Weights of a small GPT-style language model, trained from scratch on English Wikipedia.
Architecture: RMSNorm before each block, rotary positions, untied embeddings.
Each number is 128 + 24 x the weight over the matrix's rms, rounded and kept within 0 to 255. Layers, rows and columns count from 0.

# layer 8 MLP down (transposed), 256x96, rms 0.196, rows 82-105, columns 0-95
[[172  95 110 136 170 139  88 137 143 117 153 133 132 126  98 106 113 133  96  87 116 145 146 123 146 115 145 122 161 159 118 119 111 135 137 126 139 144 124 156 177 151 154 103 113 142 131 121  93 148 124 122 131 111 134 130  87 110 137 124 159 177 132 143 122 148 121 128 111 162 123 102 113 143  99 162 127 177 162  98 118 134 168 117 183 116 180 149 137 108 106 130 163 116 139  52]
 [109 121  96 131 134 112 164 125 150 126 128 152 100 132 122 120 141 154 160 118 115 119 142 113 107 112  85 105 121 131 143 105 113  88 133 172 136 130 156 113 133 105 139 162 164 116 149 143 144 116 142 117 111 118 160  78 165 142  94 112 144 102 113 142 165 108 145 152  85 140 117 136 107 166 146 151  98 161 109 137 166 131 124 108 163 104 165 124 130 103 139 122 113 142 117 148]
 [150 128 123 135 110 143 135  80 106 140 148 158 107 136 146  94 100 149 116 117  98 103 131  99 118 104 162 120 120 142 114 169 124  98 125 171 128 113 118 108  99 138 119 112  96 129 161 121 119 154 179 148 102 123 157 127  98 104 144 146 148 110  97 138 108 149 136 187 130 135 123 184 125 151 107 133 152 112 163 150 149 198  96 169 173 105 111 137 126 148 130 135 124 112  97 169]
 [114  98 135 105 138 158 154 142 107 109 123 110 139 175 147 162 151 177 100 130 122 123 133 160 116 141 135  48  83 142 131 109 133 143 150 130 100 134  95 179 163 109 124 125 105  90 162 130 137 109 138 146 132 149 110 161 114 104 170 118 103 128 180 130 131 141 140 110  95 136  97 150 154 125 121 135 146 124 168 148 148 148 144 120 124 113 144  94 123 112 110  92 140 125 138 174]
 [124 149 133 110 105 149 120  98 136 158 127 104 101 107 109 110 156 150 124 105 124 131 119 110 133 146 125 135 127 111  90 114 141 113 120 141 106 151 144 135 124 144 130 111 168 125 134 179 119  88 128 127 154 117 118 188 123 130 145 126 101 123 136  85 134 112  58 104 106 121  86 111 129 111 117 165 139 120 150  99 137 141 113 192 141 113 167 151  99 117 109 149  75 114 141 132]
 [146 123 166 122 114  86  92  82 140  95 145 131 119 118 154  88 123 153 155 119 114 145 151 153 131 180 102 137 102 135 143 131 194 144 127 164 117 132 131 171 123 152 134 130 185 175 107 117 113 104 126 110 120 132 102 122  97 173 103 116 139 144 140  69 124 148 112 117 143 138 119 122 160 120  87  92 127 131 140  79 154 152 110 116 172  97 126 118 114 152 101 117  99 173 157 123]
 [107 144 145 116 138 164  93 121 152  94 111 132 132 146 140  90 116  92 126  68 183 142 115 125  94 114 106 110 101 108 138 153 129 144 109 153 125 150 129 127 108 146 169 129 111 144 179 131 112 122 137 136 134 126 122 166 119 121 126 158 135 148 132  72 159 121  99 161 159 119 118 116 130 128 118 130 144 146 135  61 159 133  77 174  88 155  85 132 120  95 108 154 109 145 156 109]
 [137 107 131 113 168 114  99 141 106 152 130 147 166 158 128  68 105 151 128 133  96 109 106  97 103 122 136 114 107 161  72  64 105  87  82  95 132 111 113  83 118 105  90  96 106  93 107 140 152 140 127 135  84 154 123 127 114 103 149 133 101 127 145 106 145  83 141 119 104 135 140 141 110 117 145 124 140 102 120 134 116 124 147 115  99 125 155 114  96  97 114 129 113  88 107 156]
 [151  86 154 129 123 128 145 116  88 118 147 135 112 122 150 133 119  73 146 119 149 125 137 126 118 101 156 121 148 131 115 122  85 152 105 116 146 105 147 146 135 127  93 107 136  67  92 123 103 133 143 143 132 110  99 139  90 118  96  94 148 130  78 129 125 101 142 117 146 115 136 141 141 145 115 123  97 122 103 125 104 123 135 140  81  73 123 160 109 127 150 107 148  89 115 109]
 [129 108 157 137 171 158 145 131 159 124 131  88 167  84 193 130 108 136 117 126 120 129 136 121  95 126 152 111 137 173 148 120 140 137 111 125 173 125 137  95 109 117 128 117 149 131 135 150 138 133 130 118 114 152 151  99  96 141 148 166 129 129  95  86  73 110 135 120 136 119 116 121 153 119  96 121 139 140 158 116 149 117 108 148 140 116 120  77  91 160  96  94 167 123 123 110]
 [145 153 135 124 155 109 109 152  77 188  87 100  98 123 176 135 156 109 148 138 111  94 132 134 119 125 122 161 130 137 140 101 143  95 141  66 125 143  83 166 120 122 114  84 142 140 126 131  98  61 113 151 107 154 111 184  86 147 147 143  75 142  92 160 127 150 127 111 154 121 155 118 111 114 139 157 140 152 139 129 145 119 106 111 124 134 155  92 111 125 174 101 125 111 132 139]
 [101 145 167 135 145 134 132 144 109 106 152  84 136 116 106 141  91 145 115 111 129 147 130  78 140 165 141 143 134 105  86 142 138 147 145 100 111 136 168 103  84 118 111 165 164 118 125 139 169 131 120 133  92 165 145 148 107 105 125 152 151 145 119 174  88 149  94 110 131 111  75  76  95 171 130 148 110 122  94 162 134 146 119 112 129 102 156 137 103 148 144 129 132 148 166 103]
 [133  92 139 111 136 141 137 142  85 104 151 139 126 109 116 133 171 101  73 146 160 106  98 155 128 128  71 132 140  90 127 141  94 141 151 145 123  80 134  81  99 143 145 156 145 114 164 101 129 100 134 131  87 107 158 109 153 125 122 150 159 158  98 124 141 119 133  71 129 146  91 143 136 157 121 135 145 111 108 151 120 120 118 135 100 161  89 120 111 115 126 168 152 101 146  98]
 [134 185 162 174 145 133 146 100 143 145 137 112 143 150 134 129 128 167 145 115 151 166 120 111 140 120 138  80 138 147 105 153  82  99 148 139 115 133 117  89 159 102  78 108 109 110 127 125 124 155 140 104 145 111 152 165  97 129 113 117 146 138 112 126  94 139  94 148 100 119 144 127 173 155 101 128 124  85 147 128 104 148 160  97 111 126 131  76 120 142 100 128 111 111 105  99]
 [133 129 127 140 119 112 135  99 123 121 126 161 132 154 177 146 150 146 150 143 146  83 129 104 103 156 132  98  84 122 132 128  95 115 118 164 136 113 151 157 126 149  90  96 130 119 110 101 101 136 161 124 146 114 102  72 154 119 150 104 114 116 139  85 137 143 126 130 146 107 108 142 134 124  87 142 167 158 101 105 174 129 150 144 110 164 119  83 141 116 167 108 119 105 160 114]
 [118 102 100 120 177  74 106 153 111 160 116 154 109 150 133 100 116 197 118 124 145 103 163 174 114 149 162 103 100 135 107 142  87 131 129 106 107  93 108 123  79 116 155 150 113 118 147  88 141 105  94 114 138 134 155  89 121 188 117 130 133 164 117 130 127 138  99 142 112 118  97 103 155 143 151 133 132 135 130 154 112  96 133 183  85 144 138 117 161 101 152 116 100 137  94 120]
 [ 80 196 126 131 137  87 131 140  79 106  97 112 191 165 148 131 119 111 127 164 103 113 119 128 108 108 111 109  92  90 115  86 127 150 130  93 114 141  98 128 111 135 139 142 111 120 107 160 173  79 112 155 102 156 133 145 139 152  91 155 142 126 168  98 208 144 119 106 154 159 134 148 148 144 210  98  89 139 121 105 118 142 131 120 168 120 151 134 129  89 152 190 123 129 197 156]
 [104  89 103 148 105 157 151 135 103 133 127 150 139 163 134 153 134 109 127 147 136 122  98 170  41 125 166 152 109 107 129 110 124  87 138 139 125 151 161 130 150 108 130 108  95 119 105 148 156 155 133 119 102 118 121 118 110 101 125  49 123 121 151 157 109 141 144 142 131 105 148 111 105 104 171 142 150  93  92 153 124 146 152 143 149 158 153 133 107 125 130  96 136 127 101 134]
 [148 132 143 161 162 126 109 165 167  89 142 152 167 147 143 163 142 152 152  92 116 136 151 100 143 117  98 108 139 157 159 153 138 115 138 159 161 131 126 133 138 127 108 101 146 121  84 116 105 113 177 127 125 129 131 122 133 109 120 151 132 162 176 132 150 142 171 126 161 157 125 139 125 149  88  81 129 110 105 113 122 172  76 124 115 118 151 100 144 138 134 123 161 160  93 151]
 [132 114 120  95 158 142 111 162 147 131 167 113  71 144 104 138 132 110 213 139 131 146  87  92 124 117 161 115  75 138 152 149 154  99 117 143 131 156 123 155 116 123 131 119 109 121  92 106 126 181 129 144 174 129 134 131 142  65  96 135 167 146 121 133 148  90 120 137 124  90 114 157 107 135 107 136 155 143 122 142 136 102 160 125 145 184  90 116 165 117 125 137 114  85 121 146]
 [139 154 120 159  94 117 122 178 138  98 150 114 107 105 120 124 153 140 156 169  98 135 112 111 112 130 129 151 105 144 123 139 104  94 175 104 105 156 130 130 104 139 126  58 121  87 106 135 122  77 104 106 152 145  96 148 149 138  96 132 127 138 162 123 125 166 123 108 146 165 139 117  85 126 130 150 132 133 126 157 128 130 140  95 150  94 109 152 119 140 139  94 182 139 151 123]
 [160 162 123 172 131  76 142 128 137 155 152 132 118 146 109 129  83 165 136 113 118 143 108 132  73 152 126 113 168 145 125 121 161  99 126 103 120 132 182  97 126 163 109 142  92  94 133 135  84 164 139 134 128 125 115 136 139  99 126 148 111 139 119 129 171 179 150 160 163 100 104 146 140 145  75 162 160 170 144 118 106 123  99 144 138  82 111 144 116 147 157 140 138 117 142 126]
 [146 141 128 173 106 149 139 143 164 146 117 171 166  99 152 119 128 113 130 132 100 135 122 163 119 122 121 159 117 164 124  93 113 159 155 134 119  84  90 150 142 126 114  92 147 106 164 143 108 112 124 122 156 112 129 135 151 129 173 165  93 128 107 103 143 102 126 134 124  78 112 118 164 103 107 120  97 115 124 110 144 153 116 142 109  91 107 149 162 166  95 151 142 152  89 126]
 [104 129 141 100 123 121 127 141 147 174 117 130 117 103 129 165 154 131 172 120  93 142 142  80 125 131 111  82 119 108 105 104 168 127 149 143 177 112 150 119 130 118 122 143 115 154  77 116 155  85 115 107  93 109 153 123 113 120 121 140 167 102 132 171  92 130 124 124 104 103 131 126 147 134 157 129 132 162 129 129 105 115 114 154 132 121 157 168 136 122 138  90 103 119 143 126]]
# layer 8 MLP gate, 256x96, rms 0.231, rows 83-106, columns 0-95
[[150 172 123 127 164 139  97 167 105 137 153 110 117 147 153  90 133  93  98 136 153 184 127 106 166 164 141 108 151 127 127 113  90 172 121 134 110 142  82 150 129 113 110 142 143 149 121 103 151 146 112 133  83 120  58 102  91 148 133 153 200 107 168 157  86 137 123 110  99  90 139 120 111 113  88 115 117  87 140 171 101 106 123 174 108 110 134 113 111 141 130 122 121 166 132 111]
 [127 158  98 105 112 143 152 119 131 151 141 129 151 140 130 143 127 121  94  86 111  91 157  63 102 140 107 129 115 125 167 127 157 132 149 108 152 132 141 150 125  98 164 149  87 123 130 141 139 132 114 104 118 141 147 125 133 122 118  77 131 126 132 118 151 135 111 117 122 124 100 121 149  72 121  77 141 142 120 105 148 125 110 158 115 117 112 106 121 112 156 146 143 115 127 165]
 [106 110 143  89 105  84 160 132 117 107  56 141  97 148 103 162 159 152 120 111 112 158 105  99 154 128 100 115 114 124 116  93 116  97 103 129 110  95 125 129 170 131 116 103 141 122 119 126 101 116 165 171 126 109 115 139 136 114 163 103 168  83 130 151 123 122 128  94 129 130 126 164 113 108 137 122  97 140 157 162 101 147 156 122 150  99  99 147 134 131 139 113 118  75 127 149]
 [148 116 141 119 159  99 117 113 142 136 138 142 133 145 118 112 119  95  97 129 112 124 133 128 111 111 117 147 118 130 159 154 138 103 122 129 140 135 119 119 126 135 119 132 111 124 129 103 163 108 113 178 112 135 130 112 149 127  98 106 129 138 108 119 113 164 134 161 151 138 115 197 131 103 110 117 121 151 151 151 133 137 140 114 125 127 127  84 128 123 123 162 140 150 111 120]
 [ 81 131 129 143 158 117 127 171 147 113 147 166 144 170 122 163 124  91 147 130  86 114 118 122  96  97 120 127 125 150  95  94  93 101 113  93 136 130  93 100 100 135 106 150 132  79 168 161 134 180 110 142 130 141 127 128 114 128 116  91 104 126 123 126 120 106 137 106 113 127 115  79 110 176 154 144 128  68 128 133 133 171 127 123 143 115 135 133 133 130 131 162 161  89 123 154]
 [161 105 127 118 121 154 122 120 102 135  76 179 116 124 104  83 111 135 142 148 124 138 128 184  90 134  66 165 123 158 137 162 171 102 140 134 145 123  72 147 135  74 121  97 117 100  98 159  99 109 167 132 135 114 139 115 126 147  77 130 114 141 127 152  78 109 137 119 113 160 122 109 163 129 124 137  60 168  83 140 137 108 130 131 167 116 133 123 137 149 128 138 117 123 111 125]
 [116 152 147 114  74 102 141 104 111 117 103 124  80 109  75 109 112  92 118  71 111 138 179 128 113 124  78  88 139 148 150  85  99 128 175 113 144 124 110 111 148 140  98  91  81 104  93 125  86 145  98 100 130 176  94 158 147 164 127 126 169 120 163 142 141 126  94 130 109 116 110 152  98 111 130 125 132 151 100 124 157 130 153 119  78 159 131 133 105 117 154 106  93 136 140 114]
 [155  94 139  78 129 151 126 120 109 170 116 141 129 126 143 161 113 111 124 126 145 151 122  94 116 111 158 115 104 135 135 111 135 120 130 116 122 145 173 141 103 161 138 179 123 119 131 137  64 125 133 147 140 137  79 130 145 153 117 105 107 109 132 175 119  99 164  98 122  85 128 143 147 152 162 115 164 111 158 149 115  80 160 177 119 106 131 168 123 105 157 127 139 120  99 148]
 [131 119 118 140 144 130  85 146 115 172 114 148 131 133 102 115 108 116 109 173 124 135 106 131 123 129  89 112  86 103  94  96 112 105 168 109 121 117  98 173 109 146 191 149 134 119 119 138 113 128 135 148  96 117 165 162 136 145 109 132 152 107 154 183 117 162 122 145 105 140 121 114 117 139 126 121 123 148 161 158 122 147 147 126 123 109 149 150 119  94 173 154 113 128 107  85]
 [124 139  91 140  92 211 131 121 143 175 152 161 116 118 101  98 100 148 164 171 101 128 163 181 118 115 133 111 116 154 123 162 150  96 128 129 159 109  98 146 129 100 147 112  93 119 109 123 161 155 124 111 142 125 132  93 125 100 125 140 138 158 119 175 102 145 193 116 119 147 148 109 134 113 138 120 164 126 118 150 143 113 189 129 130 173 107 126 151 146 117 131 164 115 154  97]
 [170 156 168 129 144  95  82 106 134 151 178 140 138 103 109 161 150 108 131 137 136  86  86  84 148 141 134  89 170 114 140 143 156 123 133 123 165 132 116 128 122  93 145 125 107 102 129 141 128 154 119 121 139 132 140  97 137  93 127 143 108 128 131 139 118 100 101  89 171 160 151 111 110 151 131 123 137 131 138  90 157 167 144 145 138 105 156 156 120 140 140 149 123 136 159 106]
 [146 127 117 106 139 125 159 119 188 129 113 151 129 130 127 141 118  93 155 125 131 138 149  76 160 139 124 113 136 152 117 114 112 166 104 112 159 143 148 146 125 152 132 181 130 139 158 131  94 127 134 112 115 146 144 130 117 116 159 108 176 155 161 150 120 132 149 195 120  89 110 179 103 160 170 158 118 148  72 155  88 126 105 111 110 122  95 111  91 136 124 104 125 129  97 143]
 [149 109 144 126 145 124 125 132 103 138 118 111 102 108 118 170 137 149 108 117 118  93 132 119 121 131  96 116 127 156 141 153 104 151 130 117 118 123 117 137 128  92 116  98 140 103 130 123 141 126 153 136 150 118 219 138 144 155 128 144 123 142 134 128 117 125 100 121 146  88 127 110 189 121 143 130  89 108  94 127  67 157 124 131 102 113 110  83 153 123 167 162 111  91 146 123]
 [ 98 140 125 131 114  93 133 119  92 104 114 102 162 118 125 103 121 157 125 121 114 157 128 104 109  99  85 132 129 169 107 126 148 156 114 139 151 111 103 170 157 100 119 127 125 146 113 139 149 157 106 112 166 126 139  95 115 137 121  92 121 146 151  99 190 171 148 151 113 164 141  99 128 124 159 137 151 101 143  70 155 137 153 114 115 145 127 151 103 104 120 147 114 121 134 174]
 [ 95  96 122 116 108 152 157 107 124 100 154 129 111 144 116  87 138  95 131 134 100 115 149 110 171 129 150 148 148 129  84 140 111 127 133 153 103 122 152 124 145 164 133  67 144 129 104  81 134 134 103 126 131 180 132 142 118  95 124 147  76  66 157 122 147 148 190 127 130 111 141  98 130 148 138 112 127 126 113 109 101 125 118 136 129 106 116 108 100 137 182 136 133 147 103 152]
 [115 119 131  79 126 165 120 147  99 138 103 128 122 122 120 151 145 142 128 106 125 114 166 109 106 126 118 149 126  91 138 136 100  72 129 148 146 126 158 116 150 107  86 129 115 102 112 115  79 159 167 133 128 119 131 137 133 124 138  95 140 103 161 157 130 132 149 164  91  82 147  88 132 122 142  79  83 142 164 136 150 112 146 112 164 101 113  97 121 170 104 144 170 105 119 109]
 [129  98 116 135 164 171 138  84 148 120 125 148 150 174 139 136 122  92 147 108 162 145 105 112  90 128 110 208 125 152 104 166 102  73 131 165 109 142 166 115 129 146 120 110 118 136  98  94 128 132 135 114 153 119 135 162  65 168 174  94 113  78 143 137 170 109 137 142 137 110 147  46 113 114 128 133 156 128 142 127 114  96 146 106 129 151 137 140 109 156 171 126 136  84 125 148]
 [135 113 125 137 126 118  59 141  85 133 112 165 135  59 128 129 129 127 135 149  94 134  91 129 119 143 124 143 152 197 159 116 147 127 132 117 140  93 109 132 115 116 107 121 142 169 120 132 146 131  83 132 162 155 101 123 162 116 110  91 159 141 122 118 113 126 158 148 139  94 122 128 116  96  84 140 101  93 130 179 147  89 138 155 116 178 100 122 149 118 110 141 144 130 125 151]
 [134  94 157 120 104  77 151 132 117  83 106 135 141 147 113 135  95 137 113 120 108 112 141 135 121 167 109 100 116 145  99 119 125 160 118 123  70 164 106 122 139 159  98 133 136 104 175 139 136 152 119 124 101 170 131 158 115 108 141  98 128 112 136 140 155 163 115 130 151 118 130 125 130 159 146 147 141 162 118 136 105 104  90 145 136 113 168 143 138  86 160 130 123  99 109 144]
 [124 137 155 120 129 128  84 122 114 126  85 118 167 133 120 151  94 147 162 110 153 152 101 175 124 125  93 125 178 135 158 107 119 146 159 120 129 172 105 117 144 141 165 117 109 144  97 120 145 164 140 148 160 100 134 137 103 122 124 143 153 114 142 153  77 153 121 141 115 115 109 128 142 134  99  90 118 144 162 138 164 129 156 139 100  91 172 126 115  81 110  96 114  98 119 171]
 [ 66  92 134 108 121 179  75 140 143 107  70 144 126 136 170 109 137 133 117  99 147 132 132 123 125 102 126 118  90 147 118 128 117 131 114 157 134 146  71 162 154 125 111 117 165 138 145  97 159  77 136 136 187 148 113 145 122 145 105 124 127  81 124 131 117 102 121 134 105 131  74 131 146 159 129 163 130 123 121 114 108 112 135 127 162 164 138 114 160 158 119  84 126 101 157  84]
 [143 151  97 123 131 135 137 135  82 158 136 144 112 160 100 149 145 125 111 140 138 112 171 114 159  83 129  89 125 100 151 138 131 114 142 147 139 163 198 145 124 166 117 162 152 103 131 146 133 152  94 168 138 146 153 125 115 126 116 144 125 114 164 148 162 190 132 102 152 146 144 120  96 169 140 114 140 106 160 114 117 124 138 133 141 131 148 107 143 107 101 130 115 132 151 139]
 [ 76 157 137  89 100 101 122 123  99 137 123 119 102 105 130 165 132 109 106 136 107 123  91  70 120 124 126 115 128 128 125  97 115  82 124 137 147 158 165 128 145 120 157 108 120 140 165 135 106 152 167 165 119 119 126 121 114 148 104 154 142  84 105 110 121 130  90 115 101 115 113 121 139 113 103 106 108 136 106 110 134 115 134 164 122 131 107 123 130 142 138 187 146 137  91 139]
 [ 79 150 143  95 179 174 163 139 144 106 111 128 140 148 107 132  89 144 103 122 105 117 187 125 115 127 157 174 106 135 161 147 103 155 138  73 114 137 141 150 105 159  96  89 120 104 199  82 144 132 137 122 150 153 132 134 137 141 135 132  88 171 151 129  95 106 118 139 147 167 149 123  85  97 129  85 129 130 144 137 145 152 121 102 130 127 166 138 147 116  94 140 120 155 169  99]]
# layer 8 MLP up, 256x96, rms 0.213, rows 83-106, columns 0-95
[[113  99 150 125 116 172  66 129 136 131 134 109 138 114 166 128 109 133  94 153 118 156 146  88 147 130 149 141 106 136 156 113  94 143 125  98 131 117 114 124  99 110 127  92 114 160 103 138 148  79 147  88 114  99 121 137  98 122 121 114 130 120 148 138 107 196 137 123 161 126 132 114 114 147 120 146 123 103 122 121  95 154 113 176 153 109 177 121  96 152 128 100 171 100 157  89]
 [153 167  96 105 138 151 172 138 126 172 136 124  97  96 120 167 114 129  91 156 119  76 105 139 102 128 129 144 124 120 149 144 146 144 149 147 133 128 178 157 110  96 138 122 124 114 147  95  99 104 191 144 135 133 121 127 118 127 127 171 123 150 112 104 103 106 138 132 169 148 149 143  92 148 132 109 128 143 137 125 164 136 126 137 148  95 127 133 130  99 154 116 146 153  94 124]
 [145 138  84 112 130  98 160 121 123 127 103 151 156 137 133 132 119  65 123 135  99 150 118 139 157 123 103 152 126 155 162  95 127 154 130 130 148 113 163 148 172 110  89 127 139 154 101 148  73  88 154 168 112 131 178 105 160 147 133 119 122 139 130 113  94 165 140 144 127 127 131 151 126 157 100 134 111 137 110 133 158 108 183 137 154 120 105 111 128 127 128 141 117  75  86 127]
 [172 123 142 151 136 119 126 136 118 126 139 115 113 120 111  90 100 111  76 166 166 121 118 127 118 157 128 157 155 119 106  75 165 119 119 162 165 154 154 129 104 119 129 128 132 162 141 132 127 125 142 133 125 158 155 140 131 141 118 158 153 167 130 145 158 135 112  93 128 109 114 130 122 165  96 105 117 116 147 126 118 138 136  96  96  88 151 126 122 141 105 132 126 131 144 150]
 [140 168  73 136 144 107  75 114  96 125 184 187 112 105 125 123 125 117 106 116 180 122 121 139 126 151 126 130  82 152 115  98 156 109 120 149 144 114 139 157  94 118 133 125 144  91 109  84 126 147  97 115 112 130 132 103 150 164 144  96 143 125 147  79 128 138 124 123 139 160 144 123 137 108  74 137 122 132 136 149 139 133  86 102 156 144 136  87 120 139 155 144 128 107 127 117]
 [146 126 113 104 104  86 167 125  89 168 129 125  95  97 143 179 154 169 157 166 107  98 161 135 113 100  97 140 167 133 157 124 109 152 148 124 111  90 125 142 117 125 129  99 129 130 109 138 145  93 125 112 119 147 142 176  99 106 113 162 117 131 168  92 131 110 125 113  84 162 137 150 136 145 134 138 133 109 121 129 116 163 134 132 165 139 131 125 136 197 136 139 150 145 129 140]
 [133  94 117 164  81 122 118 200 122  91 154 142 110  95 117  90 134 110 150 150 163 127 124 120  83 167 145 163  96 118  67 160 143 137 129  95 141  89 125  95 119  97  86 124  71 115 110  94  86 137 173  98 105 103 132  87 157  85 149 182 164  97 151 112 105 114 170 176  78 142 149 118 131 105 165 135  95 102 109 115 163 123 125 133 128 148 120 125 136 113 170 153 127 104 119 102]
 [127 147 103 149 154 150 130 138 149 110 107  98 123 131 101 112  86 105 189 132 103 130 124 113 157 105 131 128 110 144 117  92 141 161 114 107  93 158 138 191 130 119  98 132 138 137 130 140 159 138 129 142 136 149 146 115 147  98  99 146 149 142  98 135 126 175 113 128 134 147 152 134 128  94 112 142 101 133 150 140 124 151 153 125 157 127 160 125 124 121 122 101 118 161 108 126]
 [144 123 121 114 129 133  88 140 128 119 148 137 126 119 121 112  73  91 128 171 125 160 103 108 135 144 100 127 136  68  84  98 149 145 146 127 103 134 120 110 116 114 121 144 141 129 137 125 136 111 157 120 130 100 127 141 107 155  73 151 156 148 119 158 150 119 135 133  97 107 102 136  89 152 143 151  79 134  91 183 134 111 133 160 100  88 123 166 126 136 186 129  78 115 138  72]
 [108 120 131 136  79 159 114 183 116 118 128  79 100 163 157 142 108 136 122 123 101 138 132 133 124 117 107 130 127  88 143 127 107 120  98 100 109 126 105 115 116 121  73 111 104 185 127 124 115 133 128 193 111 137 111 163  92 154  96 143 118 119  91 105 135  96 130 135 157  73 147 175 144 132 147 163 115 134 172 170 165 119 162 123  81 113 135  76 135 123 178 107 149 144 133 126]
 [ 95 101 144  93  83 136 161 151 110 133 125 135 141 147 143 143 129 146 137 135 145 146 191 112 109 140 161 148  93 117 137 141  82 152  98 153 128 137 145 124 118 154 133 127 158 133 145 114 130 154 134 142  87 114 121 128 169  98 167 113 166 110 134 132 150 119 128 157 114 102 117 163 108 139 138 138 107 138 142 115 127 114  75 125 132  80 101  76 141 154 138 139 106 135 127 162]
 [ 74 116 135 181 109 157 117 144 140 114 151 144 146 133 183 110  66  90 142 149 158  68  73 165 157  90 139 133 151 148 116 146  93 133 101 158 103 156 141 139 126 134 153 152 114 117 142 135 132 109 156 115 135 118 121 144 139 153 117 109 124 135 143 131 128 151  92 147 116 119 126  90 157 139 136 151 160 106  94 112 105 162 153 140 122 110 135 150 144 130  98  71 154 145 124 127]
 [164 168 137 101 125 161 112 144 138 138 125 114 122 156 123  92 139 150  94 140 128 104 113 107 129 106 133 104 127 107 138 149 130 136 104 130 174 100 121 128 171 137  87 134 104 159 176 157 118 127 103  97 138 159 146 107 116 130 106 137 150 119 126 126 142 132 117 118 110 116  98 126  87  84 176  72 104 115 145 128 108 176 148  84 146 129 176 149 148 101 166  99 102 138 110 121]
 [137 161 126 131 148 102 136 126 127 175 105 139 134 107 111 148 167 121 151 126 117 127 113 144 111  81 124 124 138 125 116 149  87 154 159 138 131 110 154 173 172 135 140 150 138 109 130 144 159 154 156  99 142 142 146 126 154 141 151  89 115 102 108 112  97 163 122 147 130 124 131 138 129 118 161 170 157 104 125 137 169 140 126 135 130 114 105 155  90 123 169 152 136 112  44 137]
 [146 155 106  95 130  83 188 123 101 158  91 107 114 148 108 116 137 127 169 143 107 124 123 131  84 109 135 103 142 116 159 138 152  89 119 107 110  81  91 153  74 123 140 141 118  95  94 144 122 143  98 145 128  78 110  96 136 117 126 170 141 153 153 109 109 102 144 108  95 102 136 106 158 174 122 131 101 155 122 108 130 119 148 142 136 122 127 127 176 112 119 151  74 141 194 107]
 [ 68 184 116 103 135 120 148 170 126 143 104 125 145 171 143 120 119 125  83 151 127  76 180 155  93 136  85 117 128  91 126 121  90 133 103 100 127  70 151 169 129 138 101 156 104 167 127 126 141 120  87 146 174 104 106 158 119 150  89 173 103  98 137 102 193 140 117 123 143 151 117 115 100 115 151 101 149 102 139 117 158 103  78 121 116 176 154 127 156 112 124 153 112 120 118 117]
 [161 126 168 183 156 127  99 150 109 101 156 109 111  82 111 140 133 143  96 150  73 126 138  86 148 168 163 121 121 133 136 110 147 146 134 177 141 110  66  97 147 139 115 190 115  96 149  87  86  86 112  95 104 140 109 108  96 150  92  92 149 153 131  81 145 121  96 133 145 121 106 126 111 153  98 128 122 118 154 106 138 158 174 134 106 132 127 118  96 133 110 126 161 147 184  96]
 [100 119 124 146 109  99 150  83  56 102 112 130 112  88 141 145 108 102 164 141 134 127 116 136 145 112 142 155 108 167 112 146 120 134 115 104 129 101 147 124  98 130 119 137 115 122 118 143 112 117 149 168 156  96 157 105 121 169 121 134 151 122  85  91 103 110  95 179 102 112 114 132  97 135 105  93 158 153 118 157 145 117 107 109 100 118  93 126 140 140 110 146 133 129 115 136]
 [145  92  98 125 141  82 144 120 141 141 138 114 165 131 158 138 147 109 157 144 135 126 132 149 119  82  81 156 114 140 157 168 109 122 126 119 117 129  80 119 148 120 126 131 112 123 139 122 172 142 153 106 138 162 150 170  88 119 127 105  94 120  55 147 117 123 101 121 125 121  97 153 153 160 122 115 133 175 115 111 198 100 111 103 147 125 149 138 167 114 143 119 111 100 126 117]
 [158 132 114 154 158 161 115 108 151 112 104 141 144 154 103 137  94 100 129 121 128 140 101 150 151 147 170 104 127 114 113 119 107 111  63 132 138 154 147 105 110 106 124 128 149 146 138 145 129 109 174 142 149  83 152 141 151  79 132 151 114 112 133 105 121 123 114 109 147 115 115 111  93 128 119 141  77 148 147 149 146  89 132 147 119 151 139 108 150 133  96 122 109 109  95 116]
 [ 91 167 145 165 102 117 149 108 105 151 120 155 106 129 116  70  83 145 164 119 110 109  52 134 107 136 138 154 119 122 141 128 128  63 121 105 135 122 109 114 136 114 104 145 116 126 147 132 124 143 107 167 165 113 110 130  92 147  99 129 112 134 110 134 157 143 118 116 152 139 143 127 120 148 150 157 104 167 160 140 137 149 143 123 145 148 177 139 157 135 132 141 106 169 122 134]
 [ 97 128 122 126 117 115 152 106 138 155 118 163 133 119 108 157  64 118  97 106 120 162 124 141 154 105 158 136  96 119 125  77 146 142 156 142 147 124 173 156 146 151 112 114 134 118 154 166 142  98 108 169 117 102 164 106 150 121 130 138 130 153 153 147 118 156 155 104 167 142 143 127 100 159 105 100  95  90 168 147 134 106 112 111 159 119 142 143 143 140  98 166  77 114 130 136]
 [126 186 130 145 125 135 161 140 166 143 132 134 114 127 140 126 179 152 125 122 162  73 163 153 153 152 126 113 145 120 149 121 117 141 167 137 111  98 157 128 174 127 146 111  93 113 166 139 106  98 108 119 146 100 149 133 146 151 136 139  94 112 126 147  93 136  92 101 153 141 106 108 124 119 149 132 125 114 144 116 130 173 100 125 151 138 103  85 133 157 114 134 140 119 120 145]
 [170 152 106  96 128 101 107  98 117 113 141 130 153 139 151 135 113 128 164 144 154 138 165 138 116  98 157 124 134 119  94  74 134 169 144 139 130 126 113 127 135  93 113  93 114 171 181 125 185 102 148 140 107 118 153  97 115 103  95 112 123 151 115 128 143 110 101 111 157 159 120 147 131 115 117 172 126 167 105 136 145 122 108  91 102 159 120 115 179  75  84 153 146 161 139 148]]